Weights of a small GPT-style language model, trained from scratch on English Wikipedia.
Architecture: RMSNorm before each block, rotary positions, no biases in attention or MLP, untied embeddings, normalized queries and keys.
Training: a variant of Adam for these matrices, 1045M tokens, 7973 steps.
Each number is 128 + 32 x the weight over its row's rms, rounded and kept within 0 to 255. Layers, rows and columns count from 0. Numbers have three digits each. The size before them is the row's rms in percent of the matrix's.

# layer 4 attention value, 256x512, rms 0.0294, rows 68-104, columns 0-127
096:123135071091117091125127179153110128166138156136164131166119128142171143107138142155089104145159089146157109114119046134214164112101106139131114131095155119185136179063122152139130175133131120118129082078119137112117181135141120097156102088173180088157131160138155088128149118179060116146066105102138103137155159137117076090123111120129128052175142135165127111086096126136190133171132
099:123119125132111130144183154092132141097111171116149114148165125111116139118083172122121175219124139176106167231174193182161109125136099117143183074174116154077167125085213118141123115174114140126163121165088097109156106146108169151124099151140081157107157111127129094101155122093114103127131094127122159137148076164081141106126134122142131165048124141110131086199187096127138133117119
102:115035155115099118122155158067123118141112186128129114129149140114109079130116146118090131181149134101178115159117190088143167151138138190099139125098146137152106149107161097128196143160070104111134134119120139127128088198167130162126150114127102093078099165075146138117133089092083160136079075123104098142164167137117114142113033171113076177121144102110106139133108104096131084105088
094:111108149116157145163086151087155111123111174092129125098111150082094103167188177170182079120122074188102164112094048182104118092074133107068136059154125118129110075152131155142097112122180156134130113106134172123178150138143134115126117170126135148175120087157118109156188085133117071119091164140119104132119055145111132131135134115110125064058113048174136073074099116155147144165131
096:119087203134115162091117098132112139124108143142163097057107171138054136157113087153177183052139135135140131155121154118100104172120091144128162103169137114175142130125168123110089117176178127108068173163117111127149118173084150167090123139136126157105154055126143146131103164060108117124176171181149141111212144142137135123084064197181157111126132148069113079146168151088174117128172
093:151220132092127143141079111190177115085136174128160105085124097123058126103129135102077158119120133145153138099183097115151094105175130123205098157085092148194100091138090138139132122134153127135077114129174119107129189109096130101122134096117153181153118127066119118156130201164070152140087123124127127134080111129151125093161137136153122146107148130160160077146196147100123105133070
092:085122138131113100154130097124139100134134090117134053068164175086086075123130101132129162093066108169131102112162098137082128111122137157126187105091107119148142095187072147166094166103134151169170144146154174131137135112179144167098070137086194159178104124120100071090169130105115070140136168115125115135087121122135142129182163140143119150092131099106129095159132127046155169134129
098:140138164103105157085091110131112145125103129161106102126110080169123137113092117123145153120116113139141165108111124106215107116153144097139101129152190042137113179182131111080116056122147100127124051112103102183156174108194156088190137120161174182074131128141136154156152126190095114104202173118117203093136136123094165083126115125138094138164131067103138124142148117112124086118121
100:157113137146067097090073116145144137102133108157129177142155088117112112141106124169112093221125202146168145128141115128134210161138167132098104127060146139113098140127170156086123139156144108134157145114201135152110130114152133130089120108115194094104116148167134136093084087107110070103042112103101121100185083129121140163147161086097079103168131148117136121133171143136108176127120
102:036094131144144131199139140125111102151061117119119167160154183113129166166152136149214163174170122105068133172156110110113135180116180151116138156149131117204158106123127109174220097110140122138137090170132112107183094104129125129141139090139095152122109174197095099137137112150163126131139139118089127149099141132138075132144141114150111080121118176085082077112128132139110114129136
098:122122088128173175124172119131144114118103148147145120124109121109100125084155065147116096103171134049127081091129123177100093113122130134152140255086123102125135145133112173096166119120118110093125098081140108144109204117203079228165176090092126120150107119079093075110140083113154060084205107166145097042090139119113039076083132125149147047184132152158193111155147149140149100148140
096:173174087222134136125120158205137118152175136163144196184178117086141145122165153116081169061163174115184167128143139162139141116083130109109103127130088099076182125122123114156107193103077104111169057117123152155079070140169090173088204125113124120108145098105131118100145083103047121148111128121150113104137170123120116108155145093122102106180130151163168102114124112151141099150157
098:117193098126149123182127111171159115076113126063114088091158175112197161114086138105124143137145040118098161148120088119151178126139114149166149142163063137097178159164098130118151134095130186151118078144161125086124176174101100156098111105097150169141089177082142127145070142133117171127184096124078153111123127097158173165087112136089109132078142150083108178187077131058154098128085
094:125127152102140163106098046084095150126157119153091110165151140119133134119130087141104148107150115116148176162087099096170150111158141151132116107132139120120129142106131128160113168133119106070141225136127149145163127169178079114136200109169127182141113145107094117131058179181097129149129128134114083162148143152154119153160129095074147155110128136119147099150095122177112128093119
096:142082124085125173153168117094134097131129131142109054103041153127095146083108108166155158166087115091092155100133093196157154147121098176176121181142139124126087144117158205144111109155132179055123128143206154103098109147171157054163129098123084129132115139110075167205121141122149131120063099172179112189117101214089129152151171133143157133151111135155140103144068090148071089141179
099:114085170083132144089118140152178169133147162135104165107161164099191114119143105121117096157148140093048143170132077134160159168136135119125152093195160147195167147084134158162084157184103147119085178146159103100143140144100158122124140127077155140160114183106132068158171131138136071120116072120011131120120106162107178131139149125165128115145152130146079132121130125150147093090108
096:133067165180129172084123166143092092160126078187093075125105105132152093094095133093126100124131142107148117116172151128133176097123117118111161047151088100046131148073098122103108129109095143128128169153148131126138126119100149182167135152124126096081142137143101168066059099132126141116070070168108171184116167121109145109104117168172128169070120181162125105104064106161153151080134
100:147185096103092129145140120111133159089136116148123037132190111140144078103129053193037103156112110153135151158102105124160156132107095158161144167117103138193114100122130176132126132139144173111118148146128117135099144097136150108107154076156071094105123155154157103052127159109120145093118104107111161098118112149149094100128165135060096144121124155130189134099171145147135114088141
101:128157104198131150058160171154129103122095130130112176156091140158134127102098159122087165158167150110118147175126055107134095113139149154135124175159146103126162168160092120182081139134124175091120110097144165180162141084060175105105124126118169115117098168107127166095132130141134192077106134128085112123115103163201164121147093083108036098111115144175190091130060177180079117133181
104:121069114102129122138139141115127101137121113097117183119113095152133119130138120131075175116147106098147079152140151111123097080117107144156142172052158165155156125088169079106088131158106114079097157146126146131091159132093072092070160153121125133112164133122056091156076103133085086125121152105108103126104134091113088129121144123158154161110134083142122107113077104104121100094067
101:131146193064104142089134087134159072195147101097114083153107197129087131142110075081137109134127104137131124191144143178136135155178131132108123186143102210116087151132139059094157169128079124127125092132120142105111112073103129165096130106121131165047183135172119099170103142099092129139126097182148116122100116182097194095121171192112112151164130136044105187134122167080119120144159
100:076052122142143151123138157131132114163144077112108120090159115129085137100135201076145084118120127106116088151088082096199161146076095133143130144114111158109118162098107098119114149138149155080153107110126176109131139200177126192106120117096162149037146167135147099166174155110089115114072106122130121131138085071107132099115117143122104139132136122108153110107084147132158112171132
094:156137129178121110150104083179077106151115131091161128060087131134097132102111144150112110147147095121158133097113204144121119102113093114122097136201091141137135163137113148106121140146180174135202164126143089133121118178130130069164181116096153108161123146075101109113106168139166103158100149088120101169152150085186063092141170156107131149152131177133149159110186104193134154143112
096:143148109106146170153099073113129134146130142161136111164108166095131120113101165083178185154152134177205127105109142186123109165133136150125165136135124143118136151124127084176128141148049144126071081133104140189163109134140122207138111114153102144077149135115124148126080117115117158128126147129118144106132098116167122147151100176088051070069136099129166107118113191119131094114198
097:158107074124126076117153178107138137112146143130119128138090091152158149113085149176148162098139129079130117141169140106135100153125098078081150174171172089120128127144160114142148133107102163147070134167081065216172060184102120119155143151122116124164144153081101150093142094171202039077178071142090106106137152171120101136150184100094109164092133182109100126093057154166097104071111
095:103179111090118141137080122028118126097127151153106122161118099149084101123157149115120094148139135137197139197135061134115148138157123109094123099119105155183137173089081193185079146131148120097166224135142105080168073145092119092122101133064171199080143175104121114193139130103128116124105148140104133158109109132117068161156083112125154193099146094119173102094125061218185120107146
099:129148087129086128184074139142155072128096101162133112118117126134164199096119199176115126192127115085143170122120077123138112124116113109139109094137108118125075123120118108151202063114157119060139068120137129161166131129142129091089134199117136133146094161145123099120085127091140121064123085141096141163128108083096139107090185115107085155115114100130121213167096102225101143105050
105:143123167115202130157125122123097173145124204100129125133151111129086109071140192140172162078163086115142131083110099114065128104132148087112169080086138123105135136106136124100139121125110103115093068185113156178146173079131106243118109162099123119143138124163131142198138145127152167167135174159174114162106162120136118093109188131155081142148131105092134109123013146097115160187132
098:106148127049094128126141049144119108168140204134141175081099149120126154112095124176142127159092130115114170062089253095131104156083157105109136129160139148109086107118099067081252159085147103069186136140126141129122148160106137088080115123119034090112144127144121092155121111181135078098079089087055165151148070103122089128172087122107112180160112148113118126196141096111086111154128
103:080095098081153154138105097116123102086141175118151156097082136083145090129143152174157069180139149102141090148063120128091088168086127109096127099141096204138092104167142089141054146162149064149077084118193114179118130128129168129092155091212140196108092144060168143148095175115171131134120144178133150140102202141169105154133139156155121167122133113107116137165104124086107153087134
098:103172082126111142106099124121148086123149107145171121164122075135123131107143089125157091178141149084103153104144116149111143118121129167114119151096112099094189141157096110189116140137108138034133195084173107105180091160134137163167157134121092136119102125148177118199116100135103122097102089177117086135125088084173120130196130165135130091093141123177127150200180112139154148183147
096:120130098116127085102121148115152197114158156174121121149099106128156171173110143121115138161172097141134183113149077103136101115125062154153094111196130094077082145079150193099138102180173146117063108121177131098200108181082135126154111104120088082100143140132111108063143150079136059218065111149089128181117143144132110127155122155136153151180120119078124158097112128093168125131082
099:140099129142081102122133126128132141166106121076103108134156135166136158167164065153161093090090155128175099126081135162073100165142135146110116138101112077166123199087106122088140156109165147132166118120070100184165137126142166132180123090132205133129145168169129106132157103125159064068153094134114095153114124118090068154141088131110177093142132102103110102101084149163088099131173
096:146134145148068135187088127130132126098126152151179156150125116104098190085145128103152127130143088111138097100155120141113151111172146068157165129124112107139139070136118134155104157121169155160120182110182114130180113146114107112116104108154116146128141151077153177140112164152176193140145065108091107172114103103176110118132173116154130144083124170110108146142108133093158154151138
101:125066101158079108155145101126151088168085111123109059085115106146090150059139152099130151170138137135154090157135122096094119172073125141148136176162124090169150106180070103100158166105127107093115122188159156134153102118152123130146194093105108126122156160123151102160173123147194144142139105131166072129089071143117090174111094119157085150079121151114117157103112132176191103118086
102:146128189160138120203127138170127120115083149143121145089112108123164172147151066124145160199058164112109118129191133098085128155150091084152130165071141113129117126122114144103076115106173110108109130171132157101142138134106138126113144083055050126140164095078144151129084135083149153093115097100060114094089139115168132143036154120128091142086116178164166107179105145118153098157172
093:109074170107114163135147140125108132145147111126137221136121149165134133170177184108204151113144176093064170103180044115107091165110111132088119155117138132161134117100158129066163099137106158153134061149139105168154092086161162129082153123136108115133092098112126157112114145157117095092100100136135146073143168097154119137084039125141119139087127161130101154123179193068154136171083
# layer 4 attention output (transposed), 512x512, rms 0.0366, rows 132-167,196-231, columns 0-127
111:162133125086128115183089193178180093156091132142104135135110114140194105130157110160142143162148100131064160114128141109135079164173113143163105179081193111072056132178080090121161119085132111070123145137150132125077110133155096137101052187126166181113134149131098129157113151177114076152148151091164112140123080137134121163111119145138104131128154125086098151091171140174119140152095
112:139097146105139131116132134122160138137138126101127168101165126143185113149055108128092119123130146158171105174138082151098138155103113141105143105093134137091134178118129069125090162081185092168150145102169122097105132102128106153108076116075098114177103143099120085177206146130107116132170091155131098101140139103062159076081060150148101177088182141152123045154079175120183128109134
116:133120133098131095068100185116105155176152146133110074111152086146141166111123121105110113130090135193172146114129191114179165136159092140105123141055132143171107106198166070091098089118111130093168104124102162089116105175118090135150091183130166099148093194108075171120130043124095120105131094098117074128112203112101058132122086086126168138103155144123119065131137099168135153119094
097:116053084082164122063126146164097132139142147132146143158092114137090149121062136159118079172156150116087148127178102169152155145132155086112136134125147158164163128091132114101120133154139079143146122168135129069236132123117142098086098144124147157176165100179143110142117113152200128165131122129125161119053147084130095133170065139139094194079139114107129101139150117084100109113154
106:129110126135136151126163108173153111160088183113141170142076104168117134176131142125135096137127125129188119201112130067080188166157139145148151133112145108175196115144113149127165168099137089125123149130150072108088098197149062172109127146127125147116118119161135109085142153098135168137122071147134071114149111102128153138125126105112126159113098125100094155146051243142180084104203
092:150124149094141169111113147147184138133156126122153152123087134110125033094162166081080102078150101103078150109131133096125091092127167096157105111126150112123129103106105177149139091122147137124138105131156166155180123119112138104099119123112136231116137193093110177091136178109089136134134144119133129109174128170104127173149161121092066076075112189092093181127128127140119151091135
081:114105065169162097087089140124120095168152172107117095150081120111068111085064147111085120138090078080118195177191062079121132112103112138118153099179197093143097110142089190113133131080123072130128176138173100154131112161149152178144083112096175139183159104109083117050150086130090081072160168133051095105110117111146110068162146122094127162111099149116163142116167129082167161121112
101:116168157147134105152148123152154134145149105192137117115060169097119163140103087107069184098141146110128128105108091103128142170068146145169119163152128121129158105127090098113115104152126127183136063125159112122136131099119131101199104125097137168143115110146130129099124195159167148132131147088106183163160109178144102135154144114132130143159102102151132183142157103120125111061102
106:095138144122094108028124143126144127190136102071132189134124151088137170136153103224138142078100165117095138138177167177124130085145140137113172118151178139171135212179105118097147145143169091136119122119090087150220083118131097111107128097125092117174096110133148078120116065176107120110129156100124088170108148148132115133108061120168146131156119167136117112143114086156083159147141
111:116124118155071117135077152148101163080144127133112140094185126102151144104162132109129060120121080099126178103067153127163095143122168099144083155125124116095111104127119114113092122143167163144139124159202141148047130184134132138129192122113099116146095149121111062103077155128133092130144149108124149140190129095122131121110098140135182192141092151077164076120127115113125106148074
106:073108145102158118084086186116097090156143129165123124148108072112168125105067146112120125059072103071129081075156054111160138080120176121132121134090143099077083107049063073136177087125139149118071094110155159140170128100173092127061141081150121192115174144113134121142170147136114138185132098106182141105120156158153130145209177099123103148119103137177134161135141153166164085108121
090:099112106118171161127099120163140066120171175152095147169126196076143164147121137172105197132135073147089092096151145133134100068100084110142102114132095098129101194129163162084166164123158131146160116113146163101109100110107103137081095145173147106152163074110124144126099116137127124085135103143121140079113134118133155154125164104088089161158093139120105167117111089146217120087149
108:159124092121185175090134109158162142094148090147125154103143143171108109110139097134080193161093154112130165167109097138067148167112109181163162175145129123051193121127095199134077122121136161142108112144171128148135131099121103152131129161113130185081064163090088140142177122132124134147141163138110164140146086099095109079133117125156111115130131112131175109119125118057157168112168
085:142139115152145175139146073135130133123086170084124129061080113125161193154141203121072185145151183163171140193146128129108075164148140166114121119097153099129174089089160146082109117098074164113095103107150116089199160123139153138137169118142099111131115115131114144075088112181154074116140107171133205110126136188157155134091113123092079068113171123058176132130119156033091107107146
106:133133144128102122154176125103135137136120177132131156096126114134081114166113097068094154140115143149177123088142124131099145135160134164136106156154124162158186142126171085197150171137108160143093090122125163122172135142123079113141092105137110152155141149143089109132118138136116111118145111078161138094131141212129142168126143164149131115116096137122144118113201174172129110163170
104:155151139105093138117089130150119098125130073092152144130130082110191093123188193094110077088132136158115161114121147148127120126129187147131183160110143170156162149120123090098145087154142127092130100114124121103146097122139118106192162191183135172069090112126130166128114195161118057107142116104095134117164141139126130153180126142090150141160136174167122143132147129114035136113136
096:204108082156136174126120151154143130112182169096141118109174087105156100096119123179143170117148108113214117158116120048083184171107077141093151091046124151172106107071077123125116125098136062078089227087089142087089148098135114141146153149072126119113148109098123163120122105150132122109105139124108135115089104108118120114113169126157095113129134141138114088171077095167094146114089
114:159095116107111079135154139110112111131099124124128056159176111103118096133144194176076121133141154203137117150137134139135175177112153160123169159136133135155115125129068065085157104074146143169133132138150072138130129136156078085157138130154121147118118125119138134109062154165108149129108124074117094127103189137151119106152145151083184124096157119146119144088151176145081107075129
100:146102068164130119154146094156159033137113063129122102120111158122162124119102082169137131101097099108056142105145145124095132138154135107149085145169150139155165104143052151127094122157144158115145098113085126134122091101111170147150178143118152109155116154105130104084088160140125129105132141083100140158121109127143133120129086141135084073113077152123148152110113099186153189138160
108:144144150109135218133126170073140111151115180211152151097138148123110123043119119086100107184144159132167080130144149110090098132098099138138125131026088164107211133153127081155136079148105095130074144094100129128030135152109166108140153128155161113152144139152114157123130133182140124166132100177137137166115115094131130160110175104152099100140150082119143177096124065140116148146127
118:090146119143144148179153100139143123161140111112148125127131171073108123097090139127108136133102109161169138123142135125134120106136123139112104149110155177139135127145074094062123091080137184154136145116148117099111080110100113099146129179109147150102135116088113149109119094139085185095124166039158056087150110144083190136153143134151142145154127144117154142145107144147123118031070
113:168158110132121091212084216095148123122118129028131126064094115156105122094143188119095130130080181121120087152114095087151088144135115166136149068133173115089137154150104109126120136158103113035104075067080166121106095116126074140140115149142147141131109102181124135156071076110097061122132096074168171111090114140130119138099168187143059093149098156115165154074137072126121120161178
111:106168141155128114068162117140097112175113147125112107105121167159090189131146166123080115067096221097147097123122098129120188166133140104143172127221147091121132171109120116139111088094166153081071151147087123102148129163141059116131123139160142175139137057148112096115126186065173135161086183062112148110031160146156141110098127144116116116146127130107105178065093149166144090120104
106:130147073098173171125113079182147150113122109055163197125118114089100110107136086166111149152133114119156103143098137106060101203138088146135166131168093131131168135122106108107120193142152114135090112089133128089134088100164115146127164155139077087112128162112052151061126133099115132088192066151107137160148121099104132103131104144060113146079191125116206120194129098088178118096065
109:160165128176123079134101177161099094135078124148122155096124109128167091083241067133099099147147136160120105143077151183172065102092135097127121155118111079140128079123180110146105148170103147122089094082145187116142115131106167079138156084141120097113104097120121081147214148148147067170084059168111124140159170119214103122098142127127116128183163106137093133126107122087111139179120
105:101124125101104156111143124130120108141091199072122181083089059150068138119153169126151117203197117109172131179111163077136127163123105109100139121089111131171146099124178113164138120161162099090137086116157067101153100142084146114151085097111167151135105143137161106091119130109126098119151099131150148124107160131126127125162167127122120122121187097117069171124110074060143173127152
107:134185132141065096178109125120103197129110124117136184134132150113085213075202174076108156092106130138110123112147100154101135146118182126166155153147176109181182138123129150106095113091116103142164073140120149124239130118152081126144094126122104179144093149128118111185134200132167103179101124028141126155114125111105101136143114190141102045144132165152144144179172052132120157099119
119:068132109126123133122063127110129188183144095077117137132063141113152162132125099130153141141177078117152162149158102091118084108137134121134148068186122090173111135084192115151131168155075112142133135136190152141140166102176139140047143134024126092127155172129133105073111130147153099116155109164167111160144100129092085097163108110099135158146168139118140113135127100110130117135133
107:132142131140176117151127117110117122139117144129143135084153172165186143115140105119085131117111120109125116042111137139078126127109134115123110133112114148111162175163110144086095111113153118139154078142140132106138123152128175127131090115182084112121103117132103131100127157145129121178136162103133150143132117127136103129128108114161068196166116107095192166091116126121075121118147
117:133105121124124163100127105065105128113119162090172144119035083095099175131153175171102178138069173092155119140153102090163118099130161138122131144137164153156080139170166095121096082139095139115134094105102120190170106133097109126095168114117128142049086162109113140089141152097137191202152126125151164127125176144067107140153103154180045102115144125103120102157081104142140169116139
105:073078079167146155118084117197147164112146168118188131111087069074113117142178095169121129091126115117094156059139095165037123114188124125118153174141117098173110138082161149144122124148092134063104056146120120124167104164110148130133142110134096141125110157088097176113109086071104070118142089105118104152102146190072135174200102188144109165121143134102120169184172102121119130146181
109:171168171179098144176089121170120081143156162135110101159041112132223133139126072128151107130146140108143122114138147128102072087120121153132131141170132167122081195157102124117144107136133139113141141127099170128140130178141162093161088104100161144129111122112147163116139220139133114145150126115144133130152137118129125208150198121090097133137137104075133161073131186133159165110148
115:167172075125104150154157154136104092118081104092119084064183140157131109187152145106159081091109209140103084128153106152147122098035107148145116146093110144087147114157098109118119074130099165090098083160127137118072120082118122099074125082145093074092112117121172118024190165155151136179149136082140116119118177119151128120135168139151133111086163151124107126089051142148094074202066
105:135097120133108138092154104146083128137056125171121094120133151090081107095159148176139166099165133129067146136166123126112135110087151164149170139158107118176135107131139131144058079105132107108155131170157119173143110144134115166076188107165042126034089168106146158132076154127151148120101114092082160094093124129096068054146176107154092109126121136154113068159138211112198169112091
115:150123072128143061134107148163138099195105124173160135112106118188126140131167168161130101072151158138137123143155148074148052096123179086137119065096175161129112081141149129135126134123133180090118146123142118175129155093177145164125158141187127155185090067096141137086100165168132102156142158133176169065123186133131145174108133122128161111118150176144137205135099155088169205142123
114:176142156116119133165198116089140117172058133131160062067176154113124097079135158144086141086086093124136102119104129100083170146099180155142154176105168151180060124128094102162157112077193178117088124107076126139080096155093103113161077068170062176152118113106159141133080201151117157145135139080141150072114150104086102124116087176169083105139111091104105092145140170150166085089056
093:141082143083101121143127119103148140105084100099145180194179123149149165104159154230134130173122062127095139142126145163114131159174153128164161218127202132138041085110142040102119142073097110156109124149112135118145091143174117093145108126132126138142069115177075080115119115120094077092194202098150131141114143137123164136091078137110086092121144112092084201141141123142085140142122
096:147097096115149166113104116128171112136127168129094162099191139098166125137097105113054095133127125142149107127120092101091112126128116120070141084112111166092126166132095076162127090137234121142144125088169079076158140122137099097130110104031093104098125171112127123136167124109160071172165136117096086108148147170141186116103113152150126094125192170151121053139077159108160116114093
097:138081179138120099147175089160095171178119167131130108110111117154153145095116097125112128124146135163114190118128158132160161090104149106115117162102185102197106138181136141084122096127113162107104081139075192088108098183150129173141122153139176149142164177116167114132093100147142103124089115186151105133124128137081089165133164103161163145122137148145061094102133139187119136108062
096:138131146062091109092085103119118149064089108119146120141157117167097159115156154130109087171122100147060140102143116104106180132145128112101159168159130166122074090050168096074104126129156096168110109138074091085213139134129102128100108134149151131151086102148122093124074080163121122106202171090147152198113148062121117164111140141111071144096145090143133097170151121050199068142109
096:098150172125091128146126127180072141120060134133147113124133121170122142148099104156092082178131141175195065110146064121092135147132138149169098141130110094150121104141085117113141122096140103131108100163136090106122128208108135125100164172149100136138106115160139112100146159097153109152064119103180136096133098117093114160108123193133075165103099136076057152091102173164198110075104
093:095144166121140127125067125146180160134171151158118143143155104136137145116129116101093114184058151148100145146112169166133127106133114144129142138129121194108107144150146110186154176119157191119118071172119096106151131140134140128118065182123122191106077133146105153068164178114106104105136108088110139130155160132137162138115097126139146133074145111119148211143122129117133063118164
093:110124131128102088099097091146107103094187137127111130139169118106133181084119170180060089179069135126118097100135089112169127127133071129105156156125112149107040148104083142124161153119130091126077069164126085090108101172113101104077128163113115161146158102117089108061155101133093067071156148090132082146123165136156101100161118150140104135116166073101151117117113127071193102151127
095:154181184090149181156166118117154127097112107168145144153058150090126123123121085179116175173187093117089104172051092084090153162104121161126135114122148102093102088125125072115089148088104102121074163114150099108128171120112179140157115133130135075181102086134113139067143154187115163123161169112200104170135103111139130126097119082094127169127075092150108160110131165110095141112171
102:124104116136098077126122123112124168196120100140134110121116161062116156116134101137129098104092122102156142132132154138148131062136106136132131127175162170135122115187079181108151186152148091130140125075119089105150164129141101134045151145144129050148069102140174069080090137195168149117184185166141111156114172113142164145073106142188143180115132095106088125162069187119117150075114
100:121163117135080044134111137101084144084116094129108144115157096080182118118179101120114089178171122072112142125073135132111038151133169115099126199127151126090054156148080077074067079130140130155142160135142110080125092210143098129137155161132105113119101149124109085130157113095141102126163100119094104136129128085101121092089112219118143146125107129088091111162039088109148087166126
098:117060088141134121116145163141108117145150109133116158156121123177123140163071135094117220073092091084128148103120140148105121163139182186184121127143167088113108102117129118166123107149085152146103125158096135135147087104156104218140128107173107214119117064163162124123109114119181067129067131165125129108139181191116100115123156153128139137209056152142158210083140086167147148129146
094:118095150183154156102162112137078139104118108127127122128091196103124169158099124123177131107137084152148121131122164098143140095117160126189086174179160071135177156136166190104152165127155083146199133128159173162156087078142117121128123126178128140088126102141130112144092125106132186167099119200130109067092090161102161108117110083118112147180087143104104183100130129128088151120163
096:122152120081161111154098107185167117103158097111131179138153150169143113092150124114111152139183122119093144165105085081074110206125148140079152129131115164118131076118119113154133127118104154099053120104166141167141154121097142152122098146120103187129047151086100139145108174101168105134155128153184131116103154117123145098124059134164137148105082117092127147124117098124174149138198
095:155097103160160164137155101102076056146099124092106085127074144099111100204100182084076205084155116144174165148137147111109094139081192131168111130119177083159189110119146163102107091137112113129164128125164157187160118106152124134142161088141111176091175134134166123149128119150135130137095102193127127068131093174108142071128100099075122125163121195076165163103181150120081168137142
089:152138153118105145095158127125099088161135113118157143074094110093140062117062133121128113163168117121093183121146133088118136121177178151136093120106148119146105105146149019103121133175087109137125080118140175097097106175112134085140111053175098135159115114133114145145115154134167094142179103145170150144131120106127139161173142133097137147123097219170042083108182153176128130158155
095:161113192150059096092123120188153182155112150099107115139168072110118103125190155157093100130128123132117128060141152166131104151127119112110184127172082169129118138120150087120126151122157162152134150126136092114079146130099097091140127161138135085133063115130085172122159140147147072105170168114078162108145124132131107124135137140149115055082150089124183117183111107126077122105090
097:165080155123115100134156101158112110080118134102141138098126104142160123136070154141141184083169089138152160135158145059150186150128110077138119119099127084104166163094066110124119140090123079134123171049166166147122133137096107167116106176064128126170145079096169138160056146140126144126150132147146131104099136161134129097104167126139115169135127131129103107141147125114112179102097
095:133102104163145098101087166125089106176173122121175102212121143109150106180075122174118082105106148159131117138137121157165148140136204183085113094150166136172156147145097089068161079128073109159156101134150116141094135117155123094172166167116141158094119113103103107164064148075139147141096128125109116095143163129121078113122137141091170157132160139181114188110142181137024136128166
097:112091109127160075174193123084086046144078081055151140112116162110182163131124139120116067146129104123093169105199141109146094109133165139101070184125164125095142104147074112109151109094182134067119051099079162141189132102098167183137129164111136138136087173149151123150066130156129168118087105088157119122093155176083131106107115162153131158157065123125144127124139135121134179112187
103:137161159095145173129130146151080133149123156119168153081129124060100051081191106124119145179186083144083092161100117161072071138119117109187149107085124202111199100161131124121084100152102174083149114095102152153089135147113146130129139159208092088119140171137132142076141122159160107101082090120168100165128111090114183148113143104113120103147110152127152172150086105152143151183117
096:142103118166129178168142112099100082132117094150141170148020094113147071139095117086123163103130129151130172117121111103133126105116131188087149173160185118153093132150114070098110112116110145138151170066175132042068092096140102095160138115115165125093126078138097090180139153094120124133130172074160050058150182167062172155154171162154121105179144120139085067189144119105079156049098
092:109149107143137151155095180128162147159182136105095128123142122074153171057136143161146157163122123113135093137136130146122138131165084120163139106199172173086166181093142115131151140135061126117131079108122092067130120110145123128147108153109123082138137142169089127098095108086085048142171166115161144122138140140092134118111129141169108090112156060145200184146108087146136140171102
088:193157077150149130085072159106116091163143175065082067129120147104082157166132139100115101071166134091121142130092071122092149162130176115127145083169148152149151160111088145067143043115181129066106160112154169156107120154155125135173185099151108130112109071096118127134113161121129168157132153125125108117040110124105095097114150215115162147180108222154101133130171112149133087115122
092:130138055127174171205133090092119119212106080059143165208075124131110102129144095104136150131113095107153152158142125162109113153080092191169109129152168108072161085141159096171112148151083119153097113106129177123115104095114146141198108124161068138129080130091124129154069107109147123134140115140168147091117086127073133110163079083104121174169177134122121141095157148131172144067124
090:153138205109133107168145093137107132149070112128133143102103145131169075041241113122162083100195085167091160142112147105114135173071112107137133132149151035108151089154154123110078094111119130134107152058122183158115145085075168178142106128097161070121118160080169083161117153197092166160105090153109143086102132142182119114125138064171063141147130119128108121088066167094133160178119
094:091089160115117175105060138104110125141088144097138125119099149108114149099170152057197077155161141146179156172132191128119088131111136131104126154200111139137161118120125071146149147171167112114188121155192147122156085132102112161210064119074162136114031114077079107106152200145096160133169120155092155112095114155119157147102157100165132116066171119150105174161111107093113147173161
095:116141129142103158153122136115086154141173191168112158160117134157091145089172133100118089135101117080115145114143168101105145199107115130184163138135151111161170154077163139101103106150109141111047149149148090117165078175160177155138075103074102130140158117166076109176086143196132148177112117073121159150154088094186106104156121143107132070161203154129106179102178085137125147105128
095:119161168121130085120123126133056154179115097119146105124102159148126052140148092160120138126168057112114142111111062097051118141049139082104160122135161066173093154164126101131062132152027115174138150145157170167118133032191103135084170133114117167151164114166187083120128163135146080143087129174150129114124144107078152095112132097109147214139121136170103093129122124143162135144094
095:113118002119212133117128157089176098197153178084143097072076124165142111110165076068074075123105170132140173115165117139124120097081108107134123096089159143110174179159089164094091114134133149113139091150138155181170107084148189163165125086184108121113141137111133159110123131203163104197095072154120107116119119129117128092175132093152118108097108184125212125077092162188109153128113
097:147122150181134161124136156086082114095173134150132140108092063119108143155096154145133179054135068032154115133184125098159127141121162108087113139106163114164131090190110048138112099132098154109108154144106141115154136135127120169110157161124095155091123122146111147110142133160159102144163124170157163108199150188131103151140085145232107111162146111129119071200115078113129117094130
094:080159133194092142142096112133187151127118140114140087128163098105162182170181067152124160082035156176134107090121118147063094027140135148139112222142120137144088154080148098152138161123124198102110056141130125108134164148106127153151085160130120120135098084139099117122165125114092094167118109114089106138118126121103151105142113162192139159104115076106165220165131112101079107115112
093:153139161185151119138100139116165110155132150137156146207061124117102152091138139113154090123143156096128124163071172148109056180116167104151147089141077160083105153149142053156156135081142175136098113112131180182102130184104176131155033095106117148131112153170091158147151190102165173174131140121070131075184141105149121167129159162095070095106147108138163093145146174148106141097187
094:113122057159098153125137121090103126122108132076115157163087095149130133129182150116176089073149138070097117068146112138133108132102104130148151110085129136127148104116162100162122131092148087102066136114116148082131112117086166113113135123129057072115164087208099145076172141103145117129187142111168132151146141138214139112132128126111111155102185146138103148104092107139084088136115
094:102092122164107090120135102128064159160081093156126111140147136104164167104098098103127145083112094149147156125196168127116126126146163116148127188171131122186163110161106112151131171149110107161173117157159147162149088128172112108104192137079065096041081206152172144160126149126130099121091122132047174082138122211102087099096146098176148147150133107110147105114169118158159141132130
098:160171124100130058131134122146109119173122126135147131090140092169125123140084137121131147158130153123112074140170162142136145155093166098155131155116177084125068111138157140138113122067050124109130088098171158115098163125135141120146135108159109118197126049146138123128105169091107088131134114121162123094137215062120172134113184104189118129128138159125120107136127120121183113144093
095:119139170119110111125163142132126147109155126112178127087209112080118125067085127118066155118121106124142077083127116123159092162173121121163115082092148179144081126133128139173117164150175170100096165120110093135073131147105120121116092111129115108157112123057163151071140102130115139177103108135095108115129127036134129138079067182125117147136157097104058127181088167090146144084143